config.yaml
d_mlp: 256
norm_eps: 1e-05
warmup_steps: 0
final_lr_fraction: 0.0
Each number is 128 + 32 x the weight over its row's rms, rounded and kept within 0 to 255. Layers, rows and columns count from 0. The size above them is the row's rms in percent of the matrix's.

# layer 7 MLP up, 256x128, rms 0.0773, rows 51-150, columns 64-95
size [101 102  92  91  94 107  93  83 104 109  91 119  97 106 106 115 112 107  95 107  91 104  99  99  99  95 100 100  83  94  96 106  96  95  91 102 106  97 107 105 108  95  84  91  93 110  94 118  85 100  99  95 105 100 111 106  91 100  90 104 104 102 102 107  95 104  96 103  99 100 101 109  90 110  95  99  90 101  99 123  84 103  99  93 115 106  97  92 101 112 105 107 105 103  94 105  85  90 108  91]
[[ 98  56 140 122 134 109 144 119 156 161 128 203 110 178 174  81  80  69 179 156 116  91 161 139 103 127 117  82  93 169 112 169]
 [170 140 147 156 111  53 151 146  79 163 182 170 180  53  99 154 186  64  89  66 118 159 164 123 149 150 134  94 168 167 109 151]
 [165 127 152 145 154 104 108 146  75  92 118 119 151  87 130 142  84  58 113 134 190 109 180  86 171 126 151 168  90 120 144 157]
 [173 138 160 113  95 126 155 186 104  92  70 137 128 188 180 150  82 137 157 114 143 171  70 200 118 139 168  96 158 152 108 129]
 [151 111 145 153  92 165 112 102  97  98 163 146 142 121 163 108  99 160  95 147 127 165 133 121 151 154 135 111 115 137  91  93]
 [181 199  80 148 123 140  82 141 136 114  87 114 124 102  69 103 158  75 170 174  63  74 110 146 132 134 124 121 136 150 163 104]
 [ 89 102 111 115 117 144 157 146  71 130 140 180 143 135 111  92  84 159 150 182 122 171  90 149 117 131 107 177 164 136 123 194]
 [172 132 136  99 173  76 165 166  94 121 105 135 166 133 170 158  57 116 103 114 139  90 158 115 156 160 140 167  61  79 135 105]
 [162 162 133 127 177 158 124 126  69  93  95 162 102 177 184 119 151 118 137  93  97 135 112  98 208 163 104 135 116 125 189 196]
 [141 143 111 151 184  88 123 202 137 126 120 152  96 110 113 101 143 118 119 103  65 117 115 115 135  77  77 136 130 110 136 159]
 [132 102 136 131 100  93 100 114 113 171 105 181 134 174 122 167  64 167  92 148  93 111 131 158 136 108  80 143 120  77  56 167]
 [153 137  94 116 116  99 148 104 148 146 128 172 113 141 163 109 154 143 129 161  45 111 143 117 125 169 132  91 145  98  68 115]
 [ 83  99 124  89 178 129  90 111 149 150 153 109 131 114 124 152 155  86 169 145  97 187 165  79 202 127 160 119  89 128 160 102]
 [127 164 117 152 173 144 145 142 131 122 117 208  49  84 144 160 135 142 199 184 103 148 178 111 196 104 165 131 171 104 136 179]
 [126 197 130 163  72 136 125 123  50 137 131 160 177 112  77 157  98 127 119 126 132 137  96  74 137 113 144 116 135 138 135 141]
 [187 151 157 131 122 129  67 141 132 150  95 125 169 114 168 150 153 105 157 116 155 167  74 117 123 145  89 161 119 163 112  93]
 [130 127 187 193 115 141 147 127 101  93 138 171 134 134 132 161 104  96 151  79  88 145 113 131 129 158 186  99 123 140 162 142]
 [136 118 134 156 178 193 144 153 105  87 163 136 182 154 127 145  53 119 154  99 166  83 131  83 160 154 141  91  91  67 140 133]
 [131 156  73 101 135 147 143 170 110 131 133 150 163 142 136 140 115 118  31 145 114 151 127 157 141  65 102 113 151 115 127 134]
 [164 161 167 116 206 126 114 183 103  95  92 116 140 156  48 106 134  92 144 129 105 178 175 121 173 139 136 115 104 123 123 114]
 [135 153 143  71 122 166 144 131 157 181 132 159  98 182 114 166  86 105 127 127 144 108 155 148 162 144 138 167 112 152 167 157]
 [161 151  69 151 136 111  53 171  91 186 126 137 125 132 153 181 136  74 139 120  91 122 134  75  80 123 137 211 121 134 174 128]
 [142  90 172 140 170 135 123 149 148 148 114 159 146 131  91  98  94 134 123  85 141 165 125 130 208 167  89 148 207 131 136 196]
 [121 133 118 185 132 114  98 118 113 159 143 192 102  96 140 117  94  82  68 124  96 150 190 146 205 101 142 111 137 131 151 164]
 [ 73 128 152  95 169 146  96 142 147  87  92 188 146 136 165 141 126 108 109 117 170  85 137 125 119 119 172 214 148  80  91 145]
 [123 181 144 139 150  90 138 129 116 143 136 162 152 111 148 113 108 144 114 171 114 152 100 138 148 154 154 151 126  83 142 121]
 [118 107 123 124 123 156 201 137 141 151  78  92 117 150 114 139 149  89 110 132 141 197 155 158 147 124 158 128 145 128 175  70]
 [ 75 156  80 127  99 152 104 190 117 102 152 168 117 103 132 157 103 114 137 127 109  56  99 133  88 164 113 124 157 111 138 115]
 [ 90 117 110 127 170 165 146 135  79 123 142  75  91 164 148 200 125 132 152  57 136 115 106 137 202 148 116 193 158 124 148 125]
 [158 148 137  84 157 167  72 120 129  90 111 164 128  97 114 159 133 110 133 150  72 142  94 188 172 135 116  62 113 104 173 157]
 [126 188 130 159 128  76 119 125 100 120 134 166 178 137 110 110 164 177  94 168  79  86 121  94 100 125 140 226 146 150 138 210]
 [188 126 136 114 112 102 105 102 127 124 167 205 110 117 107  87 132  79 121 109 107 137 156 124 180 160 130  79 207 140  88 189]
 [ 79 160 125 180 190 178 149 112  87 154 113  94 146 134 119  82 166 121  83  86 141 107  73 122 132 137 131 115  88 133 170 151]
 [ 81 169 143 136 139 135 130 153 101 145  66 140 162 117  95 120  76 163 133  90 153 186  68 149 149 149 142 153 144  47 121 156]
 [155 109 192 146 156 119 140 141  66  68 131 131 121 144 152  84 141 139 120 133 186  83 125  52 158 160 121 120 110 107  98  63]
 [ 98 137 110 129 152 142 166 178 171 158  74 111 120 136 157 148 124  64 136 117 165 127 154  80 106 130  96 135 139 138 171 193]
 [181 126 132 121 108 136 144  92  61 212 153 164  96  83  77 180 103  94  91 143 155 109 151 138 151  63  90  84 137 157 167 150]
 [ 99 101 125 134 102 146  97 128 154 107 137 127 101 152  77 172 123 140 103 113  93 209  94 147 111 180 129 181 200 131 126 165]
 [100 105 173  99 123 104 150 134  77  67  99 143 129 126 131 156  77  85 140 141 143 118 171  89 142 160 151 130  90 162 138  66]
 [121 164 122  61 183 129 157 173  81 109  78 162 126 122  52 144 135  78 121 121 142 125 132 144 155 138 126 131 110  95  92 193]
 [154 102 174 144  67 128 178 156 107 120  92 140 171  95 189 155 164 143 107 170 117  82 136 105 132 156  74 112 109 128  80 133]
 [149  81 109 160 132 144 161 174 123 177 118 149 128 107 143 141 136 126 163  97 116 165 164 154 153 128  85 105 115 182 159 170]
 [ 69 166 134 160  84 127 122  91 108 105 135 148 163 160  77 153  92 166 121 119 181 129 121 118 124  83 100 100  50  54 112 109]
 [100 104 110  60 137 185 111 164  78 157 151 177 122 160 146 149 144 112 152 149 158  71 141 127 161 120  81 199 184 126 133 110]
 [178 120 130 146  89  59 220 145  77 144  83 143 166 130 157 124 145 120  93 117 118 185  73 152 125 130 123 121 182 143 112  78]
 [120 148 163 117 121 159 136 101  87 104 147 141 145 110 117 127 114 115 160 153 159 171 137 115 174 140 143  81  88 179  95 101]
 [ 45 169  85 122  90 179 127 175  93 154 101 190 117 124 144 149  87 120 155 120 127 113 126 164 198 142 150 169 166 135 134  98]
 [188 110 103 187 131 151 148 126 104 167 145 142 105 148  94 124 151 144 180 128  78 176  86 148 114 145 206 108 122 154 120 163]
 [ 88 136 126  97 185 102 153 191 149 157 155 137  91 123 173 196  91 126 105 108 151 206 183 110 153 113 108 172  90  76 112 188]
 [ 70 134 135 176 111  99 155 123 105 125 135 165  76 159 138 106 118  91 141 123 158 117 166  94 119 101 190  88  94 104 120 120]
 [ 81 130 145 118 167 137 132 153 137 110 104 117  87 135 141 110 131 110 154 123  99  96 153 156 181  94 145 157 146 128 111 160]
 [157 112 199  89  90 116 131 111 135 121 160 109 139 163 140 145  98 115 179  88 159  91 133  61 133 171 106 113 103 104  94 123]
 [190 116 186 176 110 148 162 116  53 142 161 134 161 122 165 134 136 104 140 114 154 102 111 135 149 115  59 127  83 151 151 122]
 [140  97  96  72  75 131 165 179 167 143  50 133 147 111 144 115 144  83 123 148 173 152 153 156 156 182 144 190 130 149 136 166]
 [153  95 113 134 165  61 123 146 132 137 122 114 130 157 117 166 101 143 139  77 147 159 123 113 217 153 164 109 111 135  80 106]
 [155  78 134  79 162 173 151 101  85 129 118 129  89 171  97 108 117 138 101 164 126 140 134 136 139 120 174 148 112 151 178 147]
 [ 76 155 137 123 138 180 127 111 112  81 130 120 126 198 141  89 114 147 160 122  83 126  75 120 115 139 135 119 192  65 142 115]
 [121 183  76 132 115 104 102  96 131  95 184 178  83 120  94 118 156 145 114 124 105 147 114 155 169 108  98 142 160 103 140 196]
 [116 172 136 112  64  88 142 147 149 140 137 182 100 168 161 137 132 113 139 206 132 127 149 102 189 144 161 124  99 120 155 105]
 [159 122 178 113 154  98 163 138 103 147 102 185 128 138 151 124  79 103 103 149 195 139  79  60 159 153 103  99  82 113 133 162]
 [188 190 149  97 151  78  92 132 128  65  52 118 147 147 131 144 113  84 127 166 128 120 150 126 156 135 105 152 102 108 113  96]
 [136 148 122 142  99 123 103 119 109 140 145 147 137 161 145 127  63 108 137 117 146  87 167 134 113 116 183 168  86  80  65  82]
 [103 128 133 137  75 135 171 129 125 115 138 148 106 105 141 140  95 135 139 141 136 116 122 124 113 117 119 106 135 123  80  89]
 [ 89 153 159 165 124 162 111 177  75 151 102 119 123 151 148 153 130 150 104 123 165 113 151 101 141 103 128 126 105 158 145 112]
 [127 124 185 179 120 121 152 108 149 151 108 171 108 195  94 179 136 164 139  94 114 109 137 143 108 122 160 171 127 112 189 188]
 [138 146 148 111 220 146 126 148 110  87 104  82 105 149 170 129 147 163 152 156 160 141  89 128 162 127 142  61  74  78  93 112]
 [123 143 103 118 146 152 106 128 175 159 172 103 165 145  89 176  87 130 169 132 124 155  98 169 119  88 170 117 139 197 124 165]
 [160 193 164 188 187  41 130 155 131  90 104  76 127 131 149 129 160  93 147 121 159  93 125 126 147 143 109 147  99 113 127 145]
 [117 116 159 133  75 180  60 139  99 114 146 145 155  93 184 176 100 129 137 126 122 148 165  99  72 123 139 161  96 123 138 146]
 [107 139 180  64 193 144 129 173 143 119  53 161 162  98  88  85  54  74 148  61 133 115 130 130 139 178 143 176  81 206 101  94]
 [150 128  99  78 104 135 118 143  86 105  35 156 140 151 106 143  80 111 141 155 141 134 168  44 102 201 144 102 120 148 130 120]
 [152 116 153  97 127 124 129 116  91 155 114 148 129 155 179 118 127 135 157 115 134 191 130  80 156 158 123 100  27 120  89 118]
 [178 122 127 110 119 117 114  82 129 146  87 167 186 100 153 162 126 133 148 174  67 134  90 160 154 118 133 128 154 221 144 159]
 [169 116 105 185 115 131  93 156  87 145 177 122 126  72 107 130 123  95 125 175 157 103  93 106 151 161 145 116 182 163 142 108]
 [ 68 148 145 161  49 107 112 110 123 187 131 107 128 150 128 147 107 142 140 116  70 105 146  70 151 189  82 142 159 109 121 147]
 [114 135 158 139 123 121 152 184 105 137 128 136 156 138 137 105 174 154 151  83 108 146  84 106 195 133 194 102 136 115 126 154]
 [147 127 120 124  99 106 179 170 106 125  81 124  87 125 128 144  73 166 187 124  71  87 109 141 125 226  56 131 139  96 157 106]
 [159 107 194 139  70  75 154 160 139 224  90 161 195 143 116 125  97 124 182 156 162  87 125  94 135 120 140 152 108 102 143  91]
 [103 117 100 144 128 109 128  90 145 131 158 118 105 148 149  97  75 111 102 140 102 114 120 144 231 153 109  89 134 121 167 163]
 [ 68 142 108 154 118 138 114 139  83 129  78 126 130 170  91  91 128 135  90 112 173 122 153 122 135  90 217 124 131 113 147 156]
 [146  90 131 157 187 159 126 106 163  85 132 121 123 197 103 162 153 127 129 136 119 118  83  78 163  95 141 150 140 128 124 152]
 [116 180 122 115 146 171 185 167 100 165  91 146  80 105 138 190 146 123  68 103 135 125  90 182 146 103 148 153  86  74 110 125]
 [124  99 119 172  78 116  89 134 113 117 138 120 155 146  84 103  84 122 118 171  91  99 135 186  83 133  85 138  63 142 104 114]
 [183 141  77 117 106 107 139  72 124 104 230 125 111 123 127  98 133 132  92 152 189 115 144 105 143 137 151 115 112 140 150  85]
 [149 180 114 146 189 157  97 177 115 119  86 141  96  88 114 182 136 106 149 158 135 168  74 125 170 104 119  96 117 121 142 138]
 [136 105 148 177 168 115 152 173  90  88 158 112  51  92 154 135 168 137 161  25 149 119  97  77 135 160 173  97 165 144 149 138]
 [173 165 103 159 118 114 171 164 112 153 124 110 112 138 102 214  85 138 138 129  83 121 133 109 172 147  61 102 126 114  98 147]
 [100 189 148 161 158  44 129 109 121 177 118 135  98 115  97 137 159 116 111 164 150 120 170  88 151 111 154  95 191 128 125 136]
 [ 83 122 149 118 183 134 113 138  90  96 111 112  63 185 120 151 102  68 209 102 200 149 142 124 101 141 163 197 134 136 161 107]
 [110 125 140 107  98 159 151 133 171 117 168 135 118 133 117 111 137 130 140 148  76 123 124 111 163 140 150 111 102 128  65 104]
 [106 118  36  91 166 117 167 180 135 119 167  81 140 145  86 143 103 108 154 155 125 154 159  88 197  67 149 119 145 117 108 136]
 [148 161 163 143 165 103 105 119  95 143 154 108 171 119 122 164  73 135 157 142 136  95  86  97 139 146 116 155 116 136 182 104]
 [ 57 113 142 142 155 144 118 143 154 140 134 124 107 114 128 176 182 148 171 124 152  49 109 103 120 202 116 161 149 148 135 148]
 [188  75 131 127 133 121  82 132  82 151 149 163 161 121 117 189 141 108 150 149  99  79  96 159 135 144 108  75 134 123 172 165]
 [ 46  90 159 159 158 105  94 138 177  92 157  79 101 150 113 114 138 126 127 190 118 139 142 128 125 104 100 174 116 171 107 107]
 [115 148  75 151 165 152 154  85 138 111 133 187 120  91 137  96 209 102 152 111 130 148 148 125 140 168 117  86 178 157  76 193]
 [ 85 165 166  55 108 145 175 181 150 175 134 139 149 131 138 112  80 127 120  93 138 139 129  88 153 166 103 123 112 111 126 106]
 [ 53 105  81 131 147 114 161 103 151 120 137 171 114 156 144  58 153 135  90 147 113 205 165 107 132 149 149  67 129 144  94 175]
 [113 102 141 164 139 124 149  50 138  53  61 117 156  92 183 115  99 111 145 147 144 108  82 123 171 116 106  60 134 107 105 173]
 [183 132 115 154 142  65 131 123 180  94 101 144 108 158 101 161 115 196 150  82 143  87  76  83 149 139 169 173 125 121 130 114]]
# layer 7 MLP down (transposed), 256x128, rms 0.0773, rows 51-150, columns 64-95
size [104  94  87  78 110 101  85  83 105 101  91 115  98 101 101 109 124 108  93  91 105 103  96  97 109  89  96 104  87 102  87 107  86  98  88 103 103 102  97 103  98  91  90  90 104 116 100 103  88 112 100  89  94 106 112 115  90 104  88 102 104 100 106 126  92 105 107  92  95 107 103 112  99  98  98 105  85 104 101 119  84 110  96 106 108 108  93  88 101 109  91  99  98 114  96 104  92  99 100  88]
[[136 159 108 147 190  84 154 205 126 142 138 163 140 137  85 163 154 134 160 149 124 152 169 115  89 102 114 132 147 170 136 129]
 [150 110  86 142 145 130 125 114 131 167  96 117 109 195  84 119 135  97 124 127 165 156 135 134 164 121 189 118  99  47 140 102]
 [166 134  89  83 158 158 118 130 139  75  57 107 144 126 120 110 134 100 144 101 139 141 108  96 153 101 160  90  67 100 106 125]
 [122 124  71 160  87 100  87 163  96 158  85 129 131 128  89 127 195 181 190 100 181 102 158 134 153 127 136 117  58  91 138  49]
 [164 104 140 135 187 152 171 159 140 164 115 111  91 180 132 114  90 165 146  80 146 108 162 152 129 133 108 172 142 100 125  91]
 [109  50 151 127 100 184 124 130  93 150 133 106 148 146 178 159  82 152 100 105 189 134  99 125 114  71 202 166 147 153 175 143]
 [114 118 159 178 150 141 127  87 149 100 126 129 100 132 141 126 191 103  98  59 169 161 137 128 141 201 167 112 145 123 163 110]
 [118 131 124 139 118 211 115 178 142 124 136 104 153 152 167  96  69 128 161 165 113  84 119 108 113 135 158 130  95 114 114 100]
 [137 150 127  91 121 126  99 154  91 115 136 151 152 205 125 110 133 128 145  88 133 166 161 103 109 159  94 177 107 164 183 132]
 [112 110 109 178  82 132 167 164 138 131 104 161 101  85 155  96 131  87 150 101 144 155 137 111  97 123 164 137  81 142 107 118]
 [205  84  85 145 134 160 103  93  92 116 180 100 118 100 123 120 179 123 163 157 130 115 165 135 146 208 156 108 141 142 100 102]
 [ 57 170  80 182 107 118 130 101  95 142  84 194 109 135 102 160 101 134 163 102 149  95 127 127 100  65  80 129 202 144 145  90]
 [132 119 133 166  83 138 143 151 149 107 126  94 154 127 147  90  89 160 180 106 105  91 126 143  29 140  75 197 140 169  80 152]
 [ 65 110 119  90 133  78  98 111 116 175  96  75 177 166 136 146 131 127 160 123 146 126 101 136 143  99 111 150 113 177 113  91]
 [136 185 153 122 186 134  88 126 117 114 178 127 120 128  97 116 139 190 145 124 119 117 125 107 128 109 135 154  87 133 140  57]
 [116 166 127 104 132 135 126 106  75 170 151 142 130 119 152  75 170 184 134 153 145 149  89  85 156 124 169 112 137 143 124 111]
 [134 174 158 148 185 116  86 181 152 157 104 148 125 103 130 138 106  41 104 115  94  86 118 116 105 102 204 100 132 101 144 149]
 [175 141 137 142 139 165 143 155 156 146 142 162  52 130 148  89  71 146 125  54  88 124 119 126 155 137 166  70 143  77 194 147]
 [160 180 159 180  78 122  93 126 129 134 106  79  84 117 140 146 156 166 119 189 110 102 124 134  70 155 155 186 157 118 140 157]
 [134 139 160 142 163 122 137 183 168  88  72 154 135 117 166 144 154 158 146 167 166  72 126 135 102 122 124  93  68 139 117 156]
 [113 162 130 182 147 220  54 134 172 157 155 100 132 121 141 160 131 169 123 101 127  82 134 150  69 171 119 150 116 166 119 126]
 [113 100 165 150 134  61 145 160  86 100 127 124 131  96 127 135 124 152  89 151  62 112 170 139 163 148  53  98  99 160 168  89]
 [131 116 113 194 130 105 115 100 115 145 156 145 119  79 156 117 130 141 131 142 176 127 149 146 119  97  87  62  59 145 127 108]
 [133 148 125 154 100 207 170 100 128 132  89  60 150 117 151  97 128 179 152 145 114 135 186 136  53 119 155 159  95 154 168  54]
 [120 129 129 141 119 118 138  98 153  79 155 152 114 155 114 138 130 133 160  99  61 142  90 136 132 127  98 140 199 138 150 111]
 [154 128 135 105 144 142 117 147 143 109 159 138 155 134  69  91 102 107 143 144  86 128 101  97 121 145 104 164 119 113 101  96]
 [113 170 159 166 126  83 120 111 110  81 125 141 196 158  58 176 186  98  92 126 174 118  79 130 164 124  68 106 113  90 141 111]
 [163  82 124 105 116 114 136  51 116  70 118 108 103 105  76 126 131  79 146 131 158 161 171 159  78 133  87  86 128 107 164  96]
 [151 163  83 158 133 105 123 190 154 174 110 163 115 139  79  99 114 101  95 140 122 158 203 105  67 167 133 111  88  81 131  99]
 [122  86 101 160  74 153 146 100 157 117 192 121 130 183  75 140 134 154 161  93 151 129  93 114 147 112  95 125 123 111  89 114]
 [101 131 142 115 141 183 137 136 187 143 108 194  58 176 121 145  62  76 124  77 130 140 154  93 173 171  99  86 137 128 143  56]
 [106 108 116  89 146 115 160 165 155 146 117  87 132  89 155 153 118 104  91 127 110 100 174 142  75 159 109 135 170 133 148 105]
 [151 126 107  94  63 131 132 106 103  99 110 175 161 111 132 169 166  74 178  96 165 145  82 120 102 154 117 153 167 153 158 145]
 [170 167  75 113 204 104 138 107 171  92 109 146 138 116 121  98 104 171  71 135 131 161 110 123 118 154  90 124  88  57 165  97]
 [132  66 152 118 168 191 129 179 150  91 113 118 106  77 163  69 135 125 106 180  73 114 161 140 122 135  98 138 151 138 133 134]
 [120 114  92  92  92 103 139 111 125 156 102 157 101 148 112 137  96  71 134 140 157  86 134 118 146 114 175  93 182 152 120 150]
 [149 128  95 159 125 102 150  67 132 180 179 102 132 151  67 106 138 152 176  61 104 113 100 148 125  99 169 145 185 150 183 164]
 [161 101 116  90  98 105 129 138 186 101 147 110 176 168  74 134  97 142 143 176  21 103 125  65  60 164  88 154 144 162 112 137]
 [ 74 167 132 118 107 143 100 140 108 132 104  48 127 136 154 208 120 126 145 188 132  68 135 114  84 140 121 200 136  94 115  85]
 [130 132  69 164 146 171 142  53 158 129  90 125  78 133  98 155 127 116 112  94 189 163 125 141 154  42 135 100 134 118  94 114]
 [ 72  98  86 123 140 144 183  51 148 112 109 140  70  92 129  89 103 104 126 135 103 150 128 161 117  99 120 182  87 127 132  88]
 [137 144 114 108 107 142 110  92 124 158 161 135 148 100 139 135 129 140 112 138 132 141  71 150 137  53 137 177  98 134 119 135]
 [180  70 161 114 114 151 136 117 140 135 133 125 139 162 193 166 158  80 119 124 123 138  77 133 116 152  94 131 161 159 152  91]
 [138 164 110 167  74 100 109 139 202  74 130 100 154 121 124  71  46 159  75  94 123 185 124  92 119 162 147 117 162 106 151 138]
 [ 85 143 132 179  83  97 141 134 143  90 129 121 137 128 193 117  80 157 120 102 128 165 192 114  91 158 140  92 139 132  92 170]
 [149 110 110 117 166 137 137 177 178 108 133 107 153 150 106 107  84 159 110  79 117 124 115 152 131 155 118 172 172  85 134 125]
 [124 131 120  83 142 132  89 116 175 106 138  65 103 100  94 143 105 117 184 155 111 107 198 148 157 146  84 148 126 123 102 152]
 [ 67 157  78 129  52 139 109 142 127 117 137 153 193 117 100 147 154 132  90 108 140 142 111 128 159  80 123 141 127 105 142 106]
 [ 88 165 111 188 157  82 111 136  91 151  72 164 109 108 109  61 153 145 106 206 149 117  78 111 110 152 172 148 135 172 131 102]
 [ 93 125 140 147 154  81 120 100 138 140 151 131 142 179 109 120 150 139  85 121 109 154 121  84 162 171 167 115  98 142 157  90]
 [126 160 164 172  71  85 144 145 190 151  74 141 204 162 113 137  92 183 129  95 117 113 130 155  96 161 130  76 126 147 185 121]
 [ 87 226 107 191 129 128 195 127 142 120  99 139 140 151  67 137 148 111  80 102 166 136 139 102 138 121 152 150 104 159 146  87]
 [ 75  74  53  82 143 127 122  82 126 140 120 130 159  97 111  74 170 185 135 145 141 159 130 131 115 115 119 149 124 102 112 133]
 [114 160  95 160 186 163 161 105 191 112 104 144 105 113 205 112  98 130 102 196 129 118 140 170  79  71 133 123 143 179 150  97]
 [151  20 136  97 183 145  93 146 135  74 133  59 103  82 142 135 159 109  96 147 138 161  93 140 126 133 118 102 151  75 133 153]
 [110 102  95 181 144 147 155 163 157 131 146 161 143  83 172 153 110 110 128 160 126 110 140  67  86 142  59 116 130 136 138  87]
 [127 170 111 182  84  89 124 149  79 124  90 116 163 107 117 117 170 109  53  87 167 132 104 116 137 164 111 118 127 141  92 104]
 [149 149 143 122  77 173  67 156 146  88  95   0 154 153  91 173 199  85 139  93 117  99 169 102 103 162 133 127  92  87 176 123]
 [182 161  93  69 134 165 124 179 155 112 181  90 161 109 147 141  61 146 120  89 178  80 123 161  86 127 171 130  78 137 107 116]
 [157 185 130 122 105 143 114 174 122 138  53 181 167  60 146  90 123  91 112 116 142 118  99 140 108  73 187  85 126 176 140  96]
 [114 171 123 140  88 117 138 143 226  72  72  98  82 154 140 139 137 123 143 101 136 134 169 160 118 146 129 100 174 162 170 147]
 [162 107  65 112 130 144 148  58  92 190 186 138 132 103 114  90 144 154 122 191 122 116 155 182 126 132 119 125 137  75 122 129]
 [119  90  98 143 217 136 121 164 101  43  69 171 151 101 154 154 103 196 125 137  82 184 146 109 106 168 160 104  99 111  99 144]
 [107  89 124 117 125 139 156 144 104 175 153 163 155 130 100 101 125 101  97 112 157 127  99 140 180 141 143 113 161 158 105 108]
 [131  69  72 124 108 155 128 115 154 161 150 147 139 124 111 137 116 120  68 134 144 163 112 125 147 118  77 178 126 166 108 205]
 [110 144 185 131 164 112  70  73 178 107 153 122 112 163 171 221 172 149  63 138 128 142  98 152 174 169 125 170 129 121 113  76]
 [166 108  85  18 163 121 116 148 193 171 181 165 120 133 103 142 127 131 141 107 127 107 154 184 136 107 133  71  84 115 161 168]
 [201  85 144 145  96 161 160  76 109 126 164 131 113 141  81 137 163  87 140 137 128  83 121 176 159 119  86 164  96 121 101 152]
 [142 116 164 103 150 126  98 109 101  98  67 165  88 109 149 128 119  87 107 147  82 107  82 178 213 172 151 123 178 115 172 112]
 [126  96 139 104  95 193  81 126 150  63 115 138 150 124 143  91 116  94 151 141  41 154 142  85 135 151 131 170  73 179 122 164]
 [113 117 116  87 124 159 110  84 155  88 166 225  91 123 182 107 144 108 142 150 165 112 101 142 120 110  82 132 131 134  90 163]
 [128  54 125  60 123 128 117 109 145 119 137  48 138 132 151 131 121 123 114 137 127 137 161 114  89 149  96 114 136 155  86 149]
 [154 122  72 137 115 166 121  98 146 154 116 142 170 172 135 128 161 112 123 140 103 151  94  97 109 183 122 100 154 125 125 120]
 [ 65 117 169 109 128 106 126 147 122  95 105  85 131 179 101 154 120 134 100 108 108 122 181 101 132 125 105 126 126 178 103  79]
 [142 151 158  67 119 131 146 117 134  96 116 112 153  85 130  90 171 121 113 134 132 192 107 130 131 169 161  69 125 145 163 135]
 [153 143 191 144 168 204  98 138 111 153  88  83 151 110 154 166 116 130 122 129  94 124 121 109 154  81 151 192 156 136 108  60]
 [136 114 159  76 152 179 101  96 135 137 153 107 140 187  92 107 133 132 107 122 164 124 147 203 135  86 169 165 142 142  92  76]
 [ 94 112 104 133 164 169 134 100 110 154 133  63  83  67 202  83 197 149  78 178 100 167 126 144  91 140 114 146 135 159 159  75]
 [142 109 129  92 139 107 153 106 145 105 139 190  77 134 183 125 145 154 110 133 147 125 137 161 195 177 115 124 105  87 152 149]
 [110 123 139 128 108 128 144 139 119 156  82 146 154 154  90  97 157 145 166 133 190 139 109  70 165 125 136 128 155 144 168 184]
 [164 129 121 121  70 141 159 112 112 161 129 141 147  76 123 126 151 156 124 191  81 174 165 115 180 121 140  93 113 143 124 135]
 [122 123 151 152 123 152  81 119 151 193 118 129  85 135 143  78 131  99 105 138 103 125 125 118 143 130 119 133 102 187 133  96]
 [106 140 122  74 143 110 153 166 118 171 160 131  68  89 124 140 100 123 180 156 127 114 113 156 122 110 118  90 166 129 133 196]
 [159  91 125 125 131 202 115 115 148 120 100 103 110 145  48  89 162  86 148 188  68 144 102 123 108 119 106 184 110  89 122 163]
 [ 74 119 119 106 135  88  98 145  93 155 130 117 182 151 153 143  88 180 169 130 128 110 130 135 186 153 127 105 170  74 117  89]
 [183 127  96 117 108  96 178 114 151 156 154  81 168  84 102  98 108 130 160 118 129  97 154 154  63 152 127 132 126  97 129  98]
 [146  14 155  58 147 108  99  59  85 132 148 121 128  96 141  92 181  91 174 143  82 158  81 157 139  66 163 125 164  74  83 121]
 [133 162 174 146 128 126 182 157  99 137 139 172 153 121 194  71  83 201 135  95 166 149 147 161  79  90 104 145 100 160 162  87]
 [ 58 100 117 131 174 149 161  85 137 142 147  87 166 130 145 120 154 165 134 117 174 200 138  86 116 106 166 137 125  85 144 124]
 [131 100 155 136  73 142 178  99 182 130 139 161 121  95 155  79 130  82 143  90 112 136 166 122  45  87  86 127 119 143 148 131]
 [165 151 128 128 146 158  84 100 130 130 211 129  74  87 105 170 123  77 129 136  81 105 120 162 128 101  98 132  97 161 126  77]
 [120 141  69 133 132  83 133 100 140 175 147 128  94  89 172 119 144 156 163 136 109  52 113 163 208 131 119  85  89 155 125  98]
 [163 102 153 108  94 134 167 117  64 136 111 153 147 203  83  96 117 101 103  92 114 150 116 171 149  76 105 158 193 112 153 121]
 [ 98 144 154  95 164  93 142 144 120 124 193 150 124 146  91  67  95 111 136  79 125 132 137 142 147  79 106 167  97 143 141 218]
 [ 96 152 117 104 125  98 133  93 144 154 144 106 137 135 173 114 123 207 114 133 103 192 140  90 130 119 118 154 119 146 114  72]
 [101 157 121 181 108 133 117 136 100 186 141 130 153 117 103  96 158 106 141  96  43 106 139  85  89 135 157 110  81 172 112  82]
 [133 193  50 120 109 105 124  74 164  49 163  76  77 133  99 128 137 132 105 161 166 121 135 125 147 119  98  85 106 118 130 121]
 [153  81 198 127 134 161  93 116  91 134 117 125  92 130  53 153 130 107 141 164  93  35 139 143 115 120 128 149  77 142 109 116]
 [156 176 173 126  92  50 118 100 128 143 127 182  81 109 125 164 169  85 133 120 195 113 177 119 181 111 161 131  97 135 122 123]
 [109 146 139 145 180 106 174 115  92 106  84 142 129 152 145  83 183 114 125 176 116 164  69 169  93 103 143 141 128 115 181 167]]